Part of a small language model's weights: no biases in attention or MLP, a variant of Adam for these matrices.
Each number is 128 + 32 x the weight over its row's rms, rounded and kept within 0 to 255. Layers, rows and columns count from 0. The size above them is the row's rms in percent of the matrix's.

# layer 4 MLP down (transposed), 256x64, rms 0.127, rows 24-76, columns 0-63
size [123  86  91 109  91  83 129  97  91  97  93  96 106  97 114  97  96  98  93 105 122  94 100  90  76 100  93  82  92  84  84  85  91  92 102  98  80 103 108  71 132 117 105  84  91  79  90  90  91 128 111 107 100]
[[108 152 127 169 135 128 126 117 153 143 139 173 126 150 129 133 191 160 107 197 184 119 148 172 163 112  66 140 136 140 153  91 139 110 119 144  59 105   1 157 125 133 140 103 149  91 126 115  88 147 128 137 148 141 129 110  94 103  79  88 134 127  92 141]
 [ 87 145 148 130  94 107 162 176  95 108 233 161 104 136 110 142 143 118 147 155 138  95 155 161  66  76  81 149 174 118 112 183 134 158 154 146 131 135 149  93  72 141 152 106 117 134 135  69  71 102 140 124 123 121 173  98  84 117 103 158 106 112 149 157]
 [117 126 135 144 101 136 151  95 144 139  79 126 125 134 122 193 104 102 181  75 119 149  56  94 122 109  63 156 118  95  87  98 145 110 150 124 136 148 128 220 106 138 106 139 113 109 151 135 118 119 137 119 108 104 194 141 110 191 143 219 120 163 124 106]
 [ 87 106  96 156 160 133 136 100 131 145  58 107 117 129 143 146  92 101 155 138 165  89 142 176 136  91 134 113 161 116 126  78 166 114 113  84 141 126 110 102 194 117  88 162 123  75  71 203 139 168 114 190 148 108 142 142 154 197 112 151 137 147  85 111]
 [ 84 122  98  74 112 137 107 165 144 114 184 168  45 153 128 129 141 109 168 138 120 113 183 119 156  60 133 160 114 138 157 157 170 122 157  92 172  74 149 119 113  77 117 120 156 170 109 128 105  89  96 120 141  55 148 126 158 123 137 109 127 192 102 149]
 [210 181 160  96 148 142 125  88 160 141 176 102 115 117 137 143 132 102 126  86  79 135 181 144 134  99 153  98 100 122 134  95 142 115  84 157 168 111 112 136 108 167 148  89 113 119  65  61 125  90  94 189 139  78 114 138 125 133 154 162 168 178 145  94]
 [137 140 123 133 110 109 154  94  89 125 174 160 109 152 166  50 125 129 108 155 117 131  51 131  94 113 107 133 149 123  85 148 151 199 134  76 107 116 122 174 115 164 116 126 128 119  56 151 145 170 186 141 121 208 147 128 121 112 122 150  99  66 125 167]
 [ 78 157 118 125 201  85 122 131 154  66 140 184  98 124 125 193  85 107 135 162 146 163  65 128  93 149 112 146  97 125 102 167 111 117 113 110 104 135  92 116 148 148 163 126 149  84 141 222 119  77 133 146 154 143 147  93 152 137 154 105  71 109 141 127]
 [107  82  65  92 129 165 159 118 136 101 132 106 128 103 149 194 157 131 154 127 129 121 164 126  69 120 103 151 102 145 150 154 177  60 126 126 162 165 134  63 129 176 114  91 102 195 197 154 124 163 130 147 138 121 119 146  62 112 117  97  90 151 150 120]
 [174  99 129 126 156 162  98 106 163 109  91 114 167 102 148 145 155  98 100 154 197 194  88 155 127 104 156 105 100  87 142 122 158 171  88 114 136 142 121 138 121 174  89  90  90 137 143 107  63 146  68 126 129 169 158 142 141  43 105 166 133  91 127 129]
 [162 109 151  40 114 153 128 113 146 103 158  67 130 161 121 104 161 149  66 170  87 164  74 129  98 109 164 125 119  65 165 146 125 146  90 151 120 114 108 186 155 152 111 101  72 144 128 126 112  90 121 153 157 101 146 127 133 132  96 185 183 121 154 172]
 [122  84 122  87 162  98 126  99 179 157 160 121 143 133 133 133 128 132 164 108 116 115 157 161 106 108 120  73 108 110 187 136 107 183 188 163 126 134 195 175 118 101 119 100  84 174  91 122  97 136  73 133 150  48  77 141 102 122  96 153 178 161 134 132]
 [126 123  71 152 189 144 105  97 142 135  90 117 115 161 122 116 119 122 132 101 152 165 125 145 189  95 152 113  90  98 138 123 126 115  89 159 113  98 189 143 205 130 118 122  48 106 110 142 162 154  63 108 144 147 206 137  85 146 148  93  95 142 107 168]
 [151 125 173 163 156 146  50 123 127  79 160 163 155 114 164 125 139 149 144 175 105 142 162  97 126  95 108 141 109  94 165 104  78 100 154  98 135 122 122 103 174 139 112 130  69 145  53 115 119 118 103 152 143 116 157 155 122  77 207 170 101  90  96 169]
 [ 81 124 147 130 177 161  99 134 123 131 130 130 155 128 115 109 118  46 134 111 149 179  89  95 140 124 164 141  81 182  99 142 170 127 108 139 162 141  58  91 110 175 110 144 143 143 151 123 120 157  91 174 172 138 137 131  81 155  84 135 102  52 196 118]
 [168 124 187 138 117 133 125 130 140 123 110  92 169 177 161 121 116 116 158 161  94 149 157 135 116 116 153 100  56 132  99 105 106 126 105 135 101 165 159 145 140 170 151  81 126 127 166  90  69 121 123 215  89  79  99 129 126 107  67 152 157 172  65 156]
 [ 60 144 189 102 156 116 129 133 117 138  78 101 149 131  80  98 121  86 110 123 157 128 138 121 154 110 134  85 136 106 114 123 143  89 107 181 151 100 116 200 128 126 128 122 117 154 119 107 165  46 173 155 148  85  88 169 157 118 163 142 161  59 187 143]
 [108 131  82 101 176 162 149 165 132 145  86 133 130 129 143 174 108  86 158 136 104 128 169 129 145 161  54 111 120 115 134 173 128 135 111 141  92 146 124 174 138 230 176  70  38 142 126 117 123 160 102 108 132 145 144  99 164  97 136 106 158  93 123 115]
 [147  70 136 123 147 100 108 148 177  52 168  67 133 176 126 232 107 108 117 124 136 108 144 113 124 197 106 121 137 160 151 151 103 132 112 155 141 152 123  82 112 148 114 131 115 115 143  95 135 149 151 157  86 140 116 105 110 111 112  90 135  94 190 200]
 [135  99 160 133 128  55 139 122 169 174 109 115  92 117 135  96 126 146 130 149 127 117 173 104 150 124 195 136 115 100 115 142 152 136  84 183 101  84 150 115 110 103  96  91 126  89 180 136 161  86 120  70 123 111 167 148 133 161 131 206 136 205  81  99]
 [153 114 110 119 152  85 128 103 142 132  82 134  96  14 155  96 103 146 132 158 142  88 135 165 179 152  84 111 149 108 184 134 108 127 137 144  97  96 141 164 119 104 152 141 138 139 134 146 196 111 186 175 124  97 109 190 134  86 116 121  84 171 100 133]
 [ 78  97 117 201 179 157 140  66  96 151 176 109  93 105 125 140 164 139 136 119 169 145 145 151 140 118 129 152 149 115 170 114 185  87 111 137 124 113 141 139  79 102 156  58 122  89 111 157 131 130 209 138 102 145 113 151  65  96 115 143 172  80 133 113]
 [146 107 138 135  84 112 138 149 135 122 107 103 125  75 123 119 157  78 190 176  80 196 144 107 105 174 131 120  79  90  62 115 107 109  91 123 204 181  76 137 154 148 140 139 156  98 119 154 131 146 131 178  89 123 125 131 155 144 101 109  87 149 184 104]
 [144 179 141 137  94 165 168  80  47 128  54 150 141 150 116 156  74 155 133 120  86 155 173  77  85 136 116  53 119 143 190  79 162 155  98 115 165 141 168 124 144 135 153 128 113 113 117 157 169 133 104 128 134  98 154 113 111 126 142 129 121  69 133 142]
 [126 102 167 173 148 155 188 111 125  43 129 143  82 109 173 155 140 127 138  76 153 109 143 129  97  95  86 162 113 127 149 146 169  86 120  87 133 118  89 198 123 114 174 141  87 121 118 141 125  58 140 133 110 129  68 176 120 126 164 126 178  82 125 121]
 [143  83 137 161 152 114 123 157 172 164 100 155 129 174 132 110 146  57  98 122 156 145 136  84 182 109 107 136  92 183 165 147 113 145 109  97 154  91 135  87 150 168 100 151 112 108 112 111 169 135  96 137 121 128 155 146 182 116 156  69  57  63  76 151]
 [ 95 121 136 115  83 128 121  98 110 146 123 157 104 161  89 178  83 142 130 133 179 107 120 154  68  74 140 157 159 127 123  47 195 135 158 153 114 168 151 163 146  62 175 118 163 125 124 100  85 166 107 125 107  86 117  76 160 105 144 123 172 158 153 118]
 [139  89 145 117 121 145 123 185 108 154 147  83 167 142 154 152 174  91 127 134 106 139 173 121 143 163 133 107 201 119 158 150 114 109 109 163 159  95 116  99  94 109  83 133  77 153 128 162 113 123 128 163 174  37 159 115 118 118 165  77  98  88  61  91]
 [123 130 157 143 127 141 154 140  74  75  73 210 102 130 143 174  96 115 111 103 132 109 219 149  96 101 103  96 107 129 100 137 149  82 150 110 125 119 191 175 142 154 149 158 101  90 165 131 112  93  88 141 111 153 130 111 151  98 188 174 104 143 128  92]
 [120 153 129 133  95 128 147 152  79 118 123 115  78 110 130 151 111 112 144 123 124 192 189 141  77 128 183  79  84  97 128  97 155 120 117 200  86 173 156  98 150 117 235 112 155  89 125 158 146 112 156 157 109 111 131 117  97 137 163  87 136 128 116  82]
 [111 147 126  94 141  96 149 162 113 223 127 132 105 220 104 101 143 106 145 163 106 139 105 107 122 100 118 105 137 131 109  90 203 132 182 106 118 126  96  66 196  57  94 139 124 126 153 172 101 114 133 132 133 164 134 124  89 138 126 163  94 114 116 134]
 [129 137 138  92 155 149 112 167 152 100  93 166 115 167  99 208 133 166 102 155  98 156 196 129  96 121 173 147  74  89 166 100  62 140 151 143 109 179 124 108 163 105 137 126 107  70  91 119 118 114  95  95 175 137 121 106 179 117  80  87 137 128 155 143]
 [ 89 112 103 163 160 133 177  79 171 120 202 139 118 149  54 117 151  96 103 155 149 146 162 131  66  95 111 136 159 111 134 119 104 113 113 142 102 100 117 166 136 113 174 129 108 146 162 158 137  85 171 152 118  85  94 140  70 142 159 124  86  62 161 173]
 [ 98 118 113 197 189 130 144  73 119 138  71  73 119 153 125 106 131 145  84 158  83 172 178 136 123 147 136 122 115 112 136  88 115 120 121 132  81  80 157 144 160  90  95 145 128  93 172 136 168 119  63 153  98 165 170 158  76 188 143 117 116 152 121 156]
 [139 105 128 164  90  78  86 144  93 139 143 110 114 112 142 157 157  67 147 180 104 159 150 105 116 136 121 179 122 142 179  96 151  74 129 131 177 187 123  44 154 128 108  91 124  93 129 117 107 156  90 120  94 207 149 123 124 182 168 158 119 119 148 102]
 [ 89 124 169 104 155  90 221 132 123  52 155 148 168 176 108 136  86 114 105 147 127 161 161 108 140 158  81  50 132 116 152 106 149 121 127 113  93 175 112 152 137 124 191 136 168 102 137 120 126 116 110 149  87 146  84  83 152 146 127 127  89 133 175 103]
 [177 160 111 132 156 100 114 130 113  46 154 176  88 137 101 123 108 123  62 157  74 170 165 154 133 181 144 135 110 117 167  96  75  84 145 173 139 145 102 153 160 114 151 172  87 155 128 149 141 144 136 169  94  84  90 105  71 120 124 152  87 109 137 154]
 [ 91 224 123 134 110 116 195 132 116 108 168 140  88  89 125 145 125  98 149 164 200 167  82 106 103 153  77  84  99 105 153  98  77  92  95 119  96 178 131 124 147 180 103 110 149 179 121 160 135 127 168 148 123 164 153 115 142  92 116 134  99 124 109 133]
 [112 137  70 164  99 126 155 114  83 137 115  91 111 166 141 121 101 105  93 140 166  87  89 170 169  70 101 135 233  87 118 171 157 159 148 156 144 165 117 139 108 108 117 122 128 173 122  80 159 147 139  68 168 140 154 108 120 151 168  88 142 127  90 107]
 [117  95 117 134 112 220 182 126 166 103 180 173 167 102 161 165 140 139 108  92  73 162 171 123 145 133 148  88  94 122 102  54 161 114 100 138 168 108 182 106 156 155 121 113 126 105  86  65 129 152 102 141 137 125 104 112  73 130 123  98 153 108 150 122]
 [ 99 135 134 118  85  83 142 142 145 151  57  90 109 108 120 102 144 151 123 170 153 142 119 107 210 128 157 108 151 151  81 152  99 126 110 108 140 174  48 147 136 158 158 156 155 129  63 181 110 182 138 104 147 156 108 153 123 157 121 101  82 166  96  78]
 [103 133  68 179 158  84 153 171 127 124 174 170 151 184 161 133 109  89 165 104 125 146 106 139 108 116 141 165 141  96 151 154 100  96 124  66 135 114  83  90 163 124  90 106 125 153 100 119 179 111 142  86 117 154 182 117 120  86 213 130  69 125 125 140]
 [137 180  94  98 179 114 173 111  89  88 206 150 169 125 105 133 151 148 173 151 159 136  93  70 135 108  90 153  89 138 116  93 136 117 102 171 148 102 132  95  65 150 189 108 142 130 113 111 179 116  79 101 169 119 107 138 182 106 146  90 152 101 112 127]
 [161 137 129 182 129 160 196 153 170 145 182 109 105 124 155  85  84 106 169 111 128 144 129 150  94 180  83 113  76 140 110 109 116 173 160  75 141 110 179 160  94 166 102  95 103 110 137 121  96  82 110 160 146  68 119 126  76 181 118 158 133 126 133  88]
 [102 140 165 142 169 116 179 143  55 153  83 107 135 127 126 107 134 102  86  95 201 125 145 118 197 131 116 105 139 129 118  94  52 125  70 174 157 132 164 141 154 110 143 104 105 158 143 143 184  89  92 102 113 147 104 189 159 103 100 155 111 145 131  99]
 [166 133 112 152 170 110 129 114 158 180 121 161 139 109  50 132 116 106  66 151 108 126 159  99 140 166 144 115 115 125 178 167 172  83 115 148 174 163 119 113 109 212  98 187 120 112 118 101 151  93  93 123  70 146 152 109 140 128 133 100 110 119 154  55]
 [128 173 135  83 137  53 153 101 158 125 187 164  42 141 103 123  59 159  81 135 119 115  97 104  85 164 121 125 145 110 137 151 142 159 118 158 147 121 126 166 168 185 148 107  99 106 108 170  93 106  92  90 138 141 131 114 165 102 158 157 115 185 147 103]
 [ 63 150 105 110 163 150 126  79  44 170 168 139 142  99 151 157 103 169 163 166  99 142 129 144  58 115 105 103  86 104 183 160 137 125 106 103  76 158 113 132 112 202 124 125 128 138 110 156 154 122  93 137 105 139 124 135 146 148 182  92 116 108 191 128]
 [167 161 165 147  82 190 204 143  83 142 121 141 159 114 116 143 127 106 117  83  84  72  97 127 120 110 131 149 120 115 179  85 115 127 107 172 125 136 121 135 181 103 152 124  96  93 127 101 154 124 201 115 138 132  70 127 124 153 124  83 190  72  99 162]
 [136 127 147 180  75  91  74 133 129 114  71 109 137 121 114 101 165 163 123 176 140 143 105 188 206 109 146 211 130 141  76 126 105 143 109 161 101 163  98  65  71 107 104 122 161  96 138 139 154 167 110  98 110 134 155  95 152 143 131  87 112 151 135 135]
 [182 129  90 157  96 150 139 126 102 117 103 149 189 170 159 162 168 146 141 124  98 189 164 108 103 122 131 111  36 125 134 110 136  43 160 124  98 108 172 101 113 145 101  83 139 121  97 141 126 182  82  82 137 109 196 122 142 141 141 132 141 125 117  93]
 [119 152 212 114  85 117 149 173 161 132  94 143 112 135 119  89  87 109 141 159 109 103 125 140 144 148 175 116 125 157  73  46  82 194  82 122  64  95 183 110 128 155 152 110 134 146 173 106 121 126 119 118 130 144 112 147 107 122 127 134 131  73 157 191]
 [185 152 159 152 119 148  84 109  87  81 128  92 152 160 108 147 118 148 131  93 134 173 111  86  78  98 138 104 125  92  93 129 133 125 157 138 138 146 140  82 128  83  95 109 129 162 138 119 147 117 127  35 186 170 200 147 168 189 163 124  88 102 136 137]]
# layer 4 MLP up, 256x64, rms 0.141, rows 25-76, columns 0-63
size [100  97 109 104  94 104 105  91  97 105 104 102  98 105 107  92 101 104 108  95 101  97  95  93 105 101  94 101  89  91  88  89  94 103 102  94  91  99  93  80 116 109  95  94  87  99  93  94  93 112 105 102]
[[152 105 140 118 121  86  29 119 158  84 135 142 117 140 153 103 131 187 132 115 199 160 101  97 131 131 167 105 135 138 138 141 118 148 140 158 123 195  82 158  93 126 186 139 147  82 142 114 172 126 120 120 101 134  80 209 104  91 113 109 100 174 111 128]
 [107 159 146 145 118 115 104 139 104 119  45  79 139 139 157 103 141 160 158  80 143 150 125  89 189 170 135 148 163 114 100 107 111  82  88 151 159 153 161 133 134  93  76 128 155 124 131 120 158 168 104 123  54 168 136  71 156 106 115 134 150 179 101 199]
 [131 178 124 148  97 123 107 121 188 146  58 159 145 134 120  80 140 155 107 114 133  95 133 172 158 153 183 144 130 145 119 136  35 194 144 115  62 128 140 120  83 100 181 133  85 125 158 143 132 102 119 115 183  82 100 124 158  83 121 128 156  96 150 121]
 [124 119 112 166 129 121 121 159  86  95  65 124 118 131 110  95 128 178 158 124 117 118  99  99 153 148 141  94 136 171  98 101 147 144 206 103 122 149 115 134  73 153 146 144 141  90 136 156  62 189 191 114 105 135 173 143  84 201 147 148 129  59 114 120]
 [191 103 120 116  86  87 123 177 179 106 123 136 170  81  87 116 194 169 117 156 100 106 140  80 158 104 111 114 115 155 133 137 116 146 143 169 110  60 130 109 134 164 159 141 137 137 114 133  83 163 159 177  86 176 118  80 120 132  80 113 144 164  65 104]
 [158 109 121  96  82  46  90 116  60 124 121 147 114 105 150 117 170 122 147 168 143 160  94 175 180 152 110 109 157 186 106 186  91 182 177  95 122 138 143 154  85 168 160 117 137  92  89 144 113 141 114 110 153 171 169 112 124 144 130 131  87  95  99 109]
 [145 147 179 135 102 121  97  76 146 106 113 103 138 117 116 125 115 188  98 175 125 172 151 202 154 146 156 135 114 163  55 119  95 138 166 141  57 139  71 124  99 163 154 152 135 180 155 153 117 111 135  66 126 122  72 132 109 124 107 171 132 158  89  96]
 [124 154 181  83 150 113 117  81 107 110 114 139 169  86 131  88 161 161 126 148 157 102 160 184 195  82 123 127 174 105 132 133  68 201  78 145 121 159  58 171 144  96 140 130 107 131 102  93 124 100 149 109 130 163 127 135 126 159  88  73 163 133 149 134]
 [ 92 129  99 137 103  42 141 144 101 129 138 154 108 132 119 139 126  97 104 138  88  98 107 150 166 136 148  84 150 184 153 119 128 118 155 159 148 117 145 138  98 119 191 109 180 118 118 156 184 248 173 154  85 160 115 101 121 123  91 133  91 113 104 119]
 [140 234 102 129 130  87  85 139 136 123  96 120 137  68 110 128 122 129 135 155 153 166 152 188 141 129 124 149 134 138 125 108  91 134 111 133 113  74 110 109 113 139 110 176 129  61 111 112 135 161 166 141  82 214 131 127 151  95  83 150 145 173 120 191]
 [143 168 166 166 122 141 130 170  81  72 100 141  86 147  98 106 149 142 114 150 202 162  90  83 143 119 140 169 105 113 117 142 158  60 109 121 117 173  72  62 145 144 152 156 112  33 133 149 116 152 145 110 124 161 116 132 157 147 127  92  96 118 100 147]
 [130 158 179 154 103  96 122 144 141 122 100 103 121 117 120 122 179 147 106 181  96 106 121 141 129 128 132 127 161 157  48 191  77 146 159 144 145 151 147  99 136 135  98 119 176 127 106 116  57 113 168 174 121 127  50 145 158 151 116 152 134  78 156  50]
 [143 117 106 117  78 100 142 125 185 158  77  97 129  99 166 114  94 168  62  85 168 119 126 147 121 127 144 129 121 103 140 151 172 175 164 151 177  83  89  54  81 164 117 142 160 134 137 151 103 141 159 165 145  95  87 176  65 109 125 155  99 126 139 157]
 [151 165 124 142 112 120 126 112 151  86 136 138 169 115 163  79 166  86 118 115 153  83 119 161 133 185 135 110 173 148 157 172 127 133 143 105 157 127  94 109 131  93  50 125 139 119 151 124 146 180 191 128 176 168 121 135  44  88  93  73  99 136  91  90]
 [119 196 124 134 103  81 113 177 126  91 126 161 111 169 165  92 157 105 167 145 130 189  55 107 147 145 157 139 106  86  40 114 103  96 165 164  85 157 121 121 162 107 160 126 158 118  60 136 160 138 162 135 160 134 142 131 108 152 108 143 104 113 120  80]
 [194  97  73 168  93 136 102 123 116 114 124 176 122 158 127 125 162 147 117 130 139 130 108 139 147 134 133 195 115 209 120 162 100 180 162  65  75  89 107 116 132 149  90 162 127  98  99  98 131 163 137 151  94 161  99  69 130  88 116 119 143 173  87 167]
 [106 131 101 118 116 128  83  89 115  71 120 130 102 124 136 136 117 146  83 185 138  97 101 118 153 103 176 142 134 201 152 118 116 143 123  85 113 206 102 174 145 142 175 123 159  86  85  88 132 122 206 118 125 169 120 127 198  88 104 145 105 144  78 137]
 [204 127 180 130 105  99 140 145 114 162 121  78  46 118 184  94 137 155  96 134 126  95 102 105 133 199 153 120 137 116 103 121 160 145  91 151  95 140 154 138  74  99 141 155 127  80 171 147 129 125 150 108 114 178 157  96 106 184 101 157 133  77  99 162]
 [154 128 121 135 111 146  98 105 117  72  99 155 123 134 103 104 150 154 131 181 146 102 126 117 108 137 190 176 113 147 145 172 124 115 136 185 156 123  37 134 135 101 173  89 109 157 110 137 150 155 167 112 182 113 117  65  48  96  62  97 125 116 133 153]
 [172 153 187 142  93 130  71 172 177 141 113  32 152 110 143 117 126 157 141  95 139  97 136 130 184 174 138 131 147  75 143 124  86 105 171 151 155 132 144 170 113 127  97  94 119 137  98 154 173 135 175  96 114 125 133 122 129 157  93  64 113 103  74 151]
 [145 127  76 139 123 122  99 103 109 117 127  99 149  83 132  98 182 119 128 131 165 119  62 174 132 114 105 114 102 140 158 181 109  72 172 136 142  99 154 170 139  98 105 105 113 106 110 101  72 173 174  67 181 194 123 127  94 117 124 111 192 127 164 166]
 [127  77 167  85 103 117 110 122 125 169 128 104 180 122 136 125 181 167  43 141 175 103 172 130 138 147 127 114 153 131 120 130 120 148 106 113  72 120 138 135 121  83 141  98 149 151 138  84  81 135 126 135 112 164 140 120 106 188 124 223 118  64 146 185]
 [130 100 151 112 125  36 136 122 137 127  63 117 153 163 162 139 172 170 131 146 132 139 187 178 119 147 137 154 131 139 113 150  74 108 140  96 103 139 155 133 120 157 112 107 196 127 111 187 117 112 120 127 106 146 148 139 150 148  77  74 100 150  35  90]
 [155 115 143 107 110 113  44 182 200  97 124 112  69  85 107  98 142 102 121 143 153  70 100 159 141 193 118 128 147  99 188 126  86 157 145  90 103 141 174 172 151  93 150  86 163 110 113 141 132 127 178 151 141 134 126 129 147 136 147 123 105 135  62 141]
 [106 110 130 158 114 122 111 106  72  88 112 173 116 110 113 117 140 124  79 176 166 169 127 146  98 172 201  88 133 123 111  67  74 183 123 133 131 127 134 126 182  54 191 148 105 101 120 184 131 160 140  96 111 143 127 162  87 172 122 114 112 109 114 159]
 [131 169 138 128  80 146 124 165 144 173  80 150  93 122 158  63 136 169 109 111 197 147 202 195 162 176 139 141 106 157 159 124 140 129 114 134 147  85 133 126 109  93 133 144 143  93  97 131  74 120 129 119  77 137 121 125 129 116 107  96 131 129  43  72]
 [106 149 175  99 129 150 153  90 102 130  75 144 176 158 155 126 166 156 160 111 105  98 135 131 110 163 164  92 133 174 142 139 140 155 155 154  59 150 120 134 106  68 208 185 131 155 141 130  59 146 145  88 120 126 133  98  89 118  88 102  84  69 130 125]
 [126 164 130  64 127  99  84 108 155 186  35 152 138  87 187  94 105 104 102 160 146 136 144 140 151 218 113  76 133 142 118 124 129 154 146 154 162 107 170 151 159 132 112 173 115 102 105 149  80 129 104 106 143 151 126 159 107 150 136 120 101  83  91 157]
 [124 113  92  70  93 136  88  94 131 136 111 131 114 176 195 106 147 109 133 141 145 132  78 122 161 201 149 113 112 126 192  98 120 129 131  97 147 144 134 119 158  90  91 165 179 182 103 120 161 129 126  75  67 142 162  66 145 170  69 133 124 150 138 152]
 [ 86  79 185  49 133 141 137 119 105  80  98  99 103 116 141 159 121 149 125 139 180 134  99 105 161 101 126 121 181 130 132 143 142 141 142 155 128 120 143 189  70 104  96 162 169 165 135 109 138 151 106 136 160 146  93 164 158 177 110  43 127 165  77  98]
 [146 122 127 141 140  95 137  99 134  95 145 133 134 149 121  41 141 172  99 166 147 167  52 150 129 150 112 140 148 148  70  95 153 123  94 139  88 142 116 140  84 103 107 183  63 120 139 116 123 159 167 115 117 100 211 112  63 145 124 158 165  82 140 145]
 [208 148 129 120 125 128 115 144  96 172 113 136  67 118 141  80 115 167 135 103 120  73  91 127 212 143 143 153  87 179 126 166 137 110  93 104 146 118 118 108  81 126 119 153 178 168  86 107 143 171 161 133 102 140  94  70 172  96 135 153 124 169 135  85]
 [168 108 105  72 123  76 158 104 144  97 106 140 131 153 171 110 141 171 161 114 153  90 132 123 134 173 147 139 131  69 101 198 109 110  97 167 181 126  57 115 119 168 220  95 155 146  88 115 122 137 116 169 182 134  99  97 106 133 112 136 112 101 137 121]
 [143  96 115 129  85 139 121 147 180  84 147 108 107 153 106  84 117 187  71 106 165 137 112 158 105 125 167  75 141 102 146 130 115 183 162 188 129 139  95 209  92 138 161 157 100 132 116 122 112 157  86 129 182  90 114 167 118  72  90 130 131  92 130 175]
 [151 120  84 126 132 134 112 114 124 164 138 120 148  73 118 146 103 191  62 121 106 101 129 160 132 143 179  90 147  21 103 151 111 139 136 147 113 132 157 166 141  98 139 124 105  80  87 172 144 170 140  63 136 119 197 152 156 123 191 111 120 135 115 114]
 [118  89 147 157 115 117 118 162 146 126  95  78 160  96 133  44 135 152 143 141 151 135 127 145 121 110 108 131 102 178  76 123 144 137 159  95 160 132 124 124  91 148 102 137 147  85  80  93 151 140 115 159 189 156 149 134 206 113  91  46 185 153 134 180]
 [ 89  82 107 140 101 123  92 140  66 155 138 124 126 191  97 100 138 139 111 107 109 127 108 142 159 108 168 117 125 118  83 120  98 186 171 133 148 100 147 177  88  68 168 116 126 137 123 195  98 187 156 110 182 180  99 153 129 186 112  78 131 108 102 112]
 [145 107 124 105  89 138  68 109 118  61 112 116  80 115 145  93 166 187 176 194 171 117 116 161  95  81 121 137 182 121  83 188 118 112 142 107 131 150 122 117 147 170 147 196 169 116 106  98 123 148 117  77 173 150 123 105 119 112 146 135 169 151  87 127]
 [158 129 122  53 154  85 109 118 131 181  89  67  95 138  85 127 131 141 123 138 180  98 114 149 181 145 129 195 104 144 127 147 102 179 159 115 138 116 112 130 108  58 162  90 129 167 155 129  99 144 201  79 124 100 104 139 108 101 118 132  95 158 163 171]
 [149 120  92 115 107  65 147 146 131 108  93  87  58 142 144 114 112 178  88 176 158 133 111 141 130 130 146  47 129 160 137 156  83 135 137 117 135 181 102 125  96 181 170 181 133 142  64 159 103 168 156 100 165 160 100 144 103 116 117 112 102 175 135  79]
 [ 82 152  83 141 111  83  99 138 148 167  81  78 106  78  95 103 179 118  79 134 144 131 133 125 175 135 161  87 153 132 126 133 153 114 117 121 101 111 103  79 101 116 115 186 175 119  74 162 132 138 175  62 101 131 152 167 153 190 132 171  88 157 140 157]
 [ 88 120 133  87 102  82  75 116 164 150  75 145 152 132  95  98 158 164  79 113 150 190  87 119 145 149 186  94 171 133  98 155  79  97  95 143  37 142 134  96 153 140  72 129 121 148 118 117 151 140 138  88 138 147 120 148 149 153 157 164  78 149 143 155]
 [191 127 143 180 143 127  98 162 121 100  72 120  85 122 114 102 110 127 103  70 113 152 135 155 158 101 214 127 120 101 117 135  93  88  65 113 103 144  69 110 153  95 134 223 161 142 109 138 144 168 154 119  93 132 121  92 112 146 127 166 129 156 114 165]
 [129 126 178 140 104  81 110 149 216 127 140  86 134 115 107 119 164 159 134 126 120  61  67 135  71 129 155 145 154  92 105 181 145 168 158 120 135 156 156 137  94 100 119 110 106  88  72 130  97 153 193 108 163  86 158 119  95 158 133 115 176 102 163 131]
 [130 121 109  35 109 113 133  90  85 127 164 103 102 145 161 124 108 132 125 120 138 146 112 126 166 101 115 187 162 149 129 129  91 114 113 170  90 113 165 117 160  69 138 118 129 106  73 107  66 142 203 132 201 158 138 179 114 154 113 154 135  87 145 177]
 [122  83 130  93  84 129  74 117 163 119 108 114 115 140 138 149 176 119 147 122 131 137 116 114 104 131 162  84 168 121 137 129  54  98 144 180 107 178 132 163  91  95 124  68 138 181 140 141 165 106 145  96 134 150 131  92  68 159 102 193 119 152 125 218]
 [189 142 174 116  88 152 155 158 163  95 139  87 101  94  96 109 129 116 167  89 185 152 113  88 134 132 168  87 155 138  50 113 118 172 124 112 135 111 123  98 100 137 103 175  88 189  89 128 171 147 120  96 103 118 134 130 158  98  79 170 122 176  78 119]
 [157 145 100 124 142  46  90 103 119 106 134 114  70 113  84 114 130 145 147 128 129 134 120 152 154 132 111 106 108 121 120 192  90  92 147 148 130  55 131 126 127 103 169 123 145 108  65 214  91 161 162 136 170 148 142 206 121 132  94 135 186 140 138 107]
 [138  66 162  61 101  90 124 131 175 114  94 177 112 132 130 122 119 156 136 141 162  81 134  87 196 119 126 156 146  87  88 141 106 166 182 107 122 116 112 165  67 100 184 128 106 134 112 121 167 174 123  91 158 173 120  68 127 168 115 141 119 173 148 105]
 [108 166 115 168  82 100  66 143 117  46 108  86  88 148 127  84 105 141 119 126 115 157 111 151 126 144 191 122 179 192 115 107 115 141 151 146 125 143 121 165 186 155  99 158 136  69  99 146 176 128 144  89 145 115  71  94 115 117 133 164 159 123 109 176]
 [ 56 108 186 155 132 113 145  91 118  97 139  65 186 133 158  96  97 151  90 103 156 151 141 142 110 192 156 128 167 152 108 130  97 135 111 101 115  84 144 106 110  76 133 150 158  76  80 194  89 165  84 114 110 185 109 117  86 141 132 152 138 130 134 126]
 [170 195 107  87  82  91 112 160 163 144 132  85  79 153 127  81 149 187 159 153 140 122  62 112 165  79 140 137 149 142  92 115 126 141 133 137 127 173 110  92 142 116 147 166 144 114 132 103 181 127 152 108 135 114 146 127  99  29 138 135 113 193 114 144]]